config.yaml
n_layer: 18
d_model: 256
n_head: 8
n_kv_head: 1
head_dim: 32
d_mlp: 896
vocab_size: 4231
activation: "squared_relu"
norm: "rmsnorm"
norm_place: "pre"
norm_eps: 1e-05
positions: "rope"
rope_base: 10000.0
rope_fraction: 1.0
qk_norm: false
attn_scale: 0.177
bias: "none"
tie_embeddings: false
parallel_block: false
init: "normal"
init_std_qkv: 0.0493
init_std_o: 0.0
init_std_up: 0.0493
init_std_down: 0.0
optimizer: "soap_variant"
lr: 0.0043
lr_mult_qkv: 0.4
beta1: 0.95
beta2: 0.95
lr_head: 0.0123
grad_clip: 1.0
warmup_steps: 200
schedule: "wsd"
decay_fraction: 0.468
decay_shape: "linear"
final_lr_fraction: 0.0
batch_tokens: 262144
seq_len: 256
doc_mask: true
train_tokens: 815000000
steps: 3109
dataset: "wikipedia_en"
Each number is 50 + 15 x the weight over its row's rms, rounded and kept within 0 to 99. Layers, rows and columns count from 0. The size before them is the row's rms in percent of the matrix's.

# up: layer 15 MLP up, 896x256, rms 0.136, rows 686-710, columns 128-191
# down: layer 15 MLP down (transposed), 896x256, rms 0.139, rows 686-709, columns 128-191
up686 102:56 58 30 36 62 07 50 49 45 50 66 37 51 65 41 54 67 27 51 65 74 65 56 46 25 74 36 29 45 47 65 27 15 47 46 44 57 54 28 39 49 55 85 41 33 53 56 52 97 51 62 55 10 61 48 31 55 48 52 61 55 46 68 36
down686 099:61 11 46 82 32 61 50 40 49 50 44 65 23 67 43 67 45 60 46 57 37 53 41 45 36 40 74 37 43 58 65 52 16 46 57 60 40 61 42 55 69 37 69 41 66 60 41 46 63 46 46 51 19 42 71 12 31 43 59 62 26 45 61 48
up687 103:62 80 57 45 52 58 41 17 48 29 32 52 60 51 31 27 13 42 46 57 60 37 57 58 65 49 37 50 79 33 34 32 26 67 44 46 42 41 32 42 42 70 63 36 48 19 50 54 36 68 22 41 49 46 59 37 42 46 48 62 38 65 59 49
down687 099:56 78 30 33 47 59 17 72 38 32 61 46 67 82 29 41 62 39 38 74 45 48 67 58 25 38 70 32 82 79 55 61 29 67 47 37 54 54 33 28 23 72 53 53 45 30 66 33 62 68 62 44 47 48 59 23 39 31 61 20 64 39 32 58
up688 103:82 73 51 47 39 58 38 53 53 27 49 40 44 54 27 51 43 37 71 23 48 55 69 58 40 27 69 59 56 49 36 24 38 85 37 79 43 22 53 48 43 70 58 47 50 41 39 57 57 30 45 75 48 28 62 76 63 52 44 85 44 65 53 34
down688 105:35 51 57 88 48 45 87 28 45 27 49 48 45 52 57 71 60 53 51 70 42 43 56 54 56 44 54 50 31 59 72 56 64 21 52 55 60 53 68 48 44 44 51 45 70 59 48 59 32 35 49 45 36 64 82 46 52 52 41 39 66 55 16 61
up689 103:40 47 46 42 35 00 30 48 46 44 71 62 25 76 46 65 66 63 64 35 32 37 43 60 36 53 37 76 66 72 75 66 46 53 44 81 30 42 42 55 41 39 78 45 48 62 43 51 28 76 41 55 67 45 47 42 53 73 67 46 53 51 54 56
down689 107:58 53 50 65 48 51 58 35 43 58 16 71 57 35 45 58 42 54 58 55 71 61 58 47 31 63 68 38 48 18 49 80 54 54 45 22 14 69 59 60 48 38 59 50 69 39 34 62 82 47 42 64 38 28 50 46 27 55 46 43 38 62 42 24
up690 089:39 36 48 38 64 41 74 39 78 58 12 70 42 68 45 42 43 81 73 51 63 40 69 51 60 39 34 69 52 59 39 54 52 41 50 49 64 48 69 41 59 51 47 52 75 47 71 39 70 37 52 53 55 62 56 53 34 68 59 37 39 42 51 40
down690 086:34 56 60 43 41 21 49 39 37 65 45 43 57 31 68 62 69 82 53 62 34 43 39 49 26 38 63 29 53 88 36 24 68 38 20 58 55 61 60 67 66 75 83 62 45 54 28 71 61 58 37 58 42 47 41 49 60 35 33 67 90 31 44 47
up691 095:38 44 57 69 63 44 73 38 58 60 75 73 56 33 44 49 61 36 60 53 34 62 43 60 49 61 74 55 31 15 70 19 47 36 86 34 44 78 33 34 72 31 64 44 40 59 33 53 46 39 61 59 48 64 36 57 58 55 13 58 49 47 60 47
down691 100:34 36 54 45 32 64 75 58 36 47 58 58 49 33 58 46 65 25 44 73 85 56 67 41 36 28 67 56 52 29 34 53 46 46 46 37 56 66 37 38 36 65 80 47 69 58 09 51 26 42 42 71 68 62 53 14 54 68 82 37 44 49 60 53
up692 097:48 57 29 18 55 27 58 54 61 29 67 48 62 50 40 55 54 50 58 82 66 81 63 54 39 73 83 44 69 72 50 22 44 53 47 57 44 33 51 47 76 45 55 63 68 76 66 35 65 39 42 53 59 74 59 53 66 58 43 41 52 58 81 48
down692 098:69 41 57 42 73 39 17 61 51 48 76 54 42 74 53 36 14 35 76 44 74 61 67 51 40 29 46 70 56 51 64 77 75 58 40 29 42 46 57 48 45 58 62 39 36 56 31 37 47 50 38 35 66 54 34 48 63 77 54 40 49 59 63 44
up693 094:35 53 43 55 66 47 61 40 32 37 44 30 38 12 52 37 82 60 55 23 66 25 73 47 53 34 54 24 43 50 60 32 45 46 50 63 62 57 47 58 40 36 58 52 38 62 62 25 42 34 66 41 64 60 92 47 82 62 29 48 52 64 53 44
down693 092:63 45 55 46 32 75 54 67 59 38 51 19 50 73 24 84 31 48 39 66 47 58 47 63 46 31 50 55 74 40 39 46 40 36 63 60 18 34 25 63 77 55 29 59 61 41 33 35 38 53 57 48 58 42 30 72 26 65 62 39 57 44 36 55
up694 094:46 57 42 43 24 66 33 25 90 40 50 55 44 35 33 57 81 64 36 82 57 51 84 35 59 58 42 65 60 73 56 58 62 71 73 43 46 47 55 59 41 33 56 61 63 43 29 58 61 67 51 24 85 71 59 55 34 70 45 38 53 57 29 49
down694 098:49 26 45 49 58 82 36 45 24 68 65 51 47 41 45 39 51 33 53 68 33 76 72 46 62 59 78 44 44 49 52 58 66 58 47 61 81 66 55 56 75 62 56 53 64 53 67 31 41 52 87 70 15 71 46 63 49 35 65 31 11 21 96 53
up695 092:18 47 73 80 42 36 56 36 37 31 45 42 20 61 53 55 25 57 17 28 59 63 50 48 37 43 43 73 50 25 52 59 36 21 44 68 54 45 75 64 37 35 19 49 65 70 58 55 27 16 48 20 62 29 38 44 44 70 25 57 48 56 49 50
down695 097:70 87 47 28 35 50 59 54 24 45 41 27 27 58 50 33 73 54 22 91 50 57 64 77 35 65 50 47 28 29 30 41 51 43 29 33 47 52 40 37 50 56 67 38 45 40 46 63 68 48 49 70 38 34 44 59 87 54 57 65 49 84 45 23
up696 090:11 33 36 46 55 68 60 38 82 48 25 54 67 93 70 69 38 59 71 41 66 53 58 30 63 72 43 68 55 44 80 53 37 43 54 59 43 71 42 36 50 52 51 42 81 45 65 54 59 78 44 62 67 30 51 56 53 60 44 39 56 39 49 50
down696 097:67 58 61 63 83 40 52 58 44 78 60 57 52 45 33 62 55 51 47 66 45 53 67 41 31 28 61 28 33 38 42 42 33 55 60 62 41 65 51 67 50 54 72 53 62 30 72 58 56 51 52 46 43 70 52 40 36 39 51 37 66 49 47 63
up697 097:34 87 37 46 84 28 59 39 34 24 59 62 75 54 51 68 36 50 59 35 51 54 60 73 37 30 63 50 78 67 33 52 28 57 68 21 54 69 42 12 53 08 45 40 50 60 75 47 32 44 60 72 54 62 27 29 47 57 64 66 44 66 81 36
down697 100:60 57 50 29 54 46 64 63 56 51 46 45 35 46 40 68 26 39 45 66 48 41 46 66 60 45 28 30 58 40 38 54 40 66 51 50 38 06 69 63 85 68 60 51 44 29 57 14 49 44 69 90 19 54 43 50 66 39 49 14 33 48 39 83
up698 098:29 34 62 28 55 41 25 33 64 48 48 51 41 67 68 66 33 58 36 42 65 38 19 45 44 49 47 35 55 45 55 20 56 38 60 46 33 57 56 29 54 55 51 50 60 50 47 35 61 78 91 67 45 54 32 37 39 40 71 52 33 43 61 59
down698 102:67 77 22 60 71 68 73 32 40 63 30 42 47 53 18 60 64 50 43 35 62 49 39 62 58 37 55 46 45 80 11 51 55 45 40 35 55 74 65 40 36 61 54 26 35 45 39 51 46 28 44 36 58 42 70 63 59 39 75 38 57 61 49 39
up699 099:61 67 62 32 41 61 21 39 57 42 25 55 54 62 51 58 65 42 36 40 42 58 52 77 43 53 40 45 36 46 58 32 40 30 22 70 63 45 21 12 49 70 54 32 57 61 51 44 43 63 51 43 52 48 29 47 41 45 66 66 58 78 63 47
down699 100:45 47 63 60 47 49 52 63 59 40 46 46 69 34 63 44 52 50 48 83 42 60 51 33 46 55 46 88 66 19 34 52 35 69 50 72 58 53 52 67 73 35 66 22 57 34 46 48 22 23 59 63 35 55 36 36 44 50 51 68 72 13 47 60
up700 102:31 50 65 63 84 59 71 45 57 55 53 46 49 40 60 43 57 60 29 44 28 45 72 47 18 67 63 54 37 88 54 29 79 44 69 36 43 83 39 49 62 24 48 24 49 91 33 39 57 43 65 41 35 74 27 63 28 55 58 69 32 55 60 58
down700 098:32 45 33 55 61 40 50 60 60 64 69 46 39 57 32 58 44 31 59 61 44 66 62 43 55 72 68 45 50 78 39 57 67 74 52 61 30 62 22 60 49 49 95 38 56 45 47 43 44 41 51 49 30 29 57 56 64 47 42 55 20 16 41 33
up701 086:53 87 48 58 70 54 51 63 59 62 44 43 35 43 55 37 87 45 42 22 45 39 71 15 70 40 50 74 54 55 23 43 65 51 35 63 39 68 48 34 62 65 52 80 64 49 57 41 37 49 47 47 63 33 34 64 73 57 67 54 67 41 56 47
down701 101:33 66 39 43 46 59 54 39 52 28 65 37 43 37 51 52 49 62 37 35 35 47 43 53 44 65 54 47 42 60 63 60 70 57 41 34 66 44 37 41 54 60 62 26 48 58 46 41 71 53 39 01 46 61 58 42 40 58 23 47 62 57 65 48
up702 105:61 36 52 30 33 61 64 39 88 43 35 23 59 52 43 61 51 46 22 42 39 61 40 26 78 62 83 81 62 63 47 57 58 75 23 32 37 55 48 42 39 28 55 36 62 56 79 38 22 82 50 46 24 73 39 53 41 57 43 47 36 52 55 35
down702 094:52 47 32 35 48 61 70 52 45 61 68 52 33 35 57 64 45 29 43 50 35 63 48 60 66 51 45 74 33 89 41 40 43 35 45 56 17 51 44 49 64 75 38 51 43 73 46 33 65 64 46 54 47 44 51 62 49 54 40 55 72 53 33 56
up703 103:49 45 50 33 62 39 62 45 68 55 40 53 43 50 46 42 57 36 71 42 55 37 54 57 59 47 31 32 51 33 44 01 50 18 62 71 49 49 80 20 46 36 52 42 56 47 71 44 42 47 34 44 48 36 72 51 19 62 41 78 37 37 55 70
down703 076:33 22 59 35 42 43 54 63 49 75 68 45 31 42 50 22 47 33 50 66 43 64 59 61 67 33 49 39 38 50 53 65 41 44 52 55 56 46 53 64 37 22 47 52 39 34 52 66 57 61 43 73 59 63 56 64 53 51 36 69 47 72 48 41
up704 111:40 69 53 37 55 41 65 45 36 52 33 59 51 22 49 57 47 68 40 27 49 57 53 30 31 25 39 55 00 62 48 60 22 73 46 17 43 55 36 55 46 47 40 59 55 42 51 40 32 46 30 74 66 58 54 27 53 70 47 60 40 36 56 50
down704 110:44 50 82 41 40 50 73 64 50 33 36 51 68 40 57 37 68 38 79 40 45 43 58 58 49 38 58 38 13 58 64 49 45 39 70 60 58 30 72 76 57 38 69 59 37 49 56 63 71 50 39 42 54 69 52 59 30 63 24 50 49 55 66 50
up705 104:50 47 42 46 56 57 50 74 39 31 48 52 31 62 66 59 52 47 34 42 51 63 40 42 60 36 45 48 27 69 38 44 12 55 62 51 37 38 42 49 31 98 46 66 29 52 23 67 60 64 44 33 24 60 47 64 36 49 66 36 65 51 47 27
down705 109:46 59 66 31 32 28 51 56 43 50 48 51 55 55 37 53 58 45 51 65 48 41 70 28 01 37 42 61 38 56 43 41 55 50 73 53 53 63 49 42 68 47 47 43 95 92 60 41 36 19 45 78 51 75 64 52 46 57 78 40 40 30 72 43
up706 107:66 62 51 50 62 36 46 62 71 28 46 47 56 55 59 37 65 45 48 45 76 27 50 63 57 33 38 56 54 27 06 54 17 36 62 67 55 64 39 55 44 50 40 47 64 70 56 48 41 53 49 51 39 38 61 49 62 16 42 28 61 31 20 42
down706 106:45 27 39 39 56 54 50 48 50 70 49 50 57 57 66 45 50 59 38 33 49 37 55 74 59 19 60 33 65 50 61 57 54 38 47 65 52 43 82 24 28 52 25 59 35 34 26 56 68 39 36 56 71 54 66 51 65 38 49 53 46 43 46 55
up707 103:86 60 33 68 70 58 62 22 67 50 53 74 42 27 53 58 53 27 29 34 16 49 36 79 49 45 25 50 41 56 81 32 50 52 62 49 52 62 31 54 55 72 46 21 60 24 55 76 53 69 40 47 44 55 51 61 43 55 73 74 40 66 37 28
down707 108:41 62 58 35 58 42 30 48 57 68 55 35 50 70 62 79 52 53 49 41 44 62 14 57 64 57 51 63 46 37 75 71 49 78 49 54 58 50 71 65 21 55 59 55 38 42 50 32 36 70 49 55 47 99 31 48 57 53 39 67 31 39 57 68
up708 100:68 09 73 34 75 75 50 48 56 55 21 30 37 68 47 83 49 41 56 30 33 48 65 49 33 50 69 55 70 40 73 54 28 50 55 52 43 60 56 38 59 46 52 52 17 23 44 58 48 40 57 58 51 46 65 80 41 43 37 36 35 20 37 59
down708 101:36 50 36 43 56 55 59 29 31 17 57 55 40 56 52 68 58 93 51 41 49 42 49 61 54 34 39 64 75 45 59 74 40 33 55 43 47 29 43 51 27 71 42 66 34 38 59 53 46 45 49 26 69 72 17 68 46 57 28 52 25 43 63 43
up709 099:51 57 40 36 49 41 64 55 61 26 52 60 48 43 24 53 26 28 54 18 38 65 59 32 51 56 48 36 40 60 53 36 72 78 34 18 41 61 70 63 54 74 43 40 53 47 40 37 54 12 61 47 53 46 55 60 25 56 63 71 43 60 42 61
down709 096:61 95 55 98 39 37 54 41 37 63 49 53 47 53 47 62 68 52 76 53 44 44 17 54 46 53 65 58 31 56 49 49 49 41 44 63 44 41 54 57 50 30 50 50 41 43 56 41 55 16 36 20 72 61 47 57 65 64 54 60 67 68 69 35
up710 104:49 49 43 37 60 40 35 61 52 18 70 45 48 28 70 47 37 36 34 80 65 45 38 47 55 83 52 50 70 42 56 62 57 47 72 34 44 34 68 45 51 57 50 43 69 60 40 49 47 30 36 44 55 37 81 09 43 72 46 65 26 54 40 66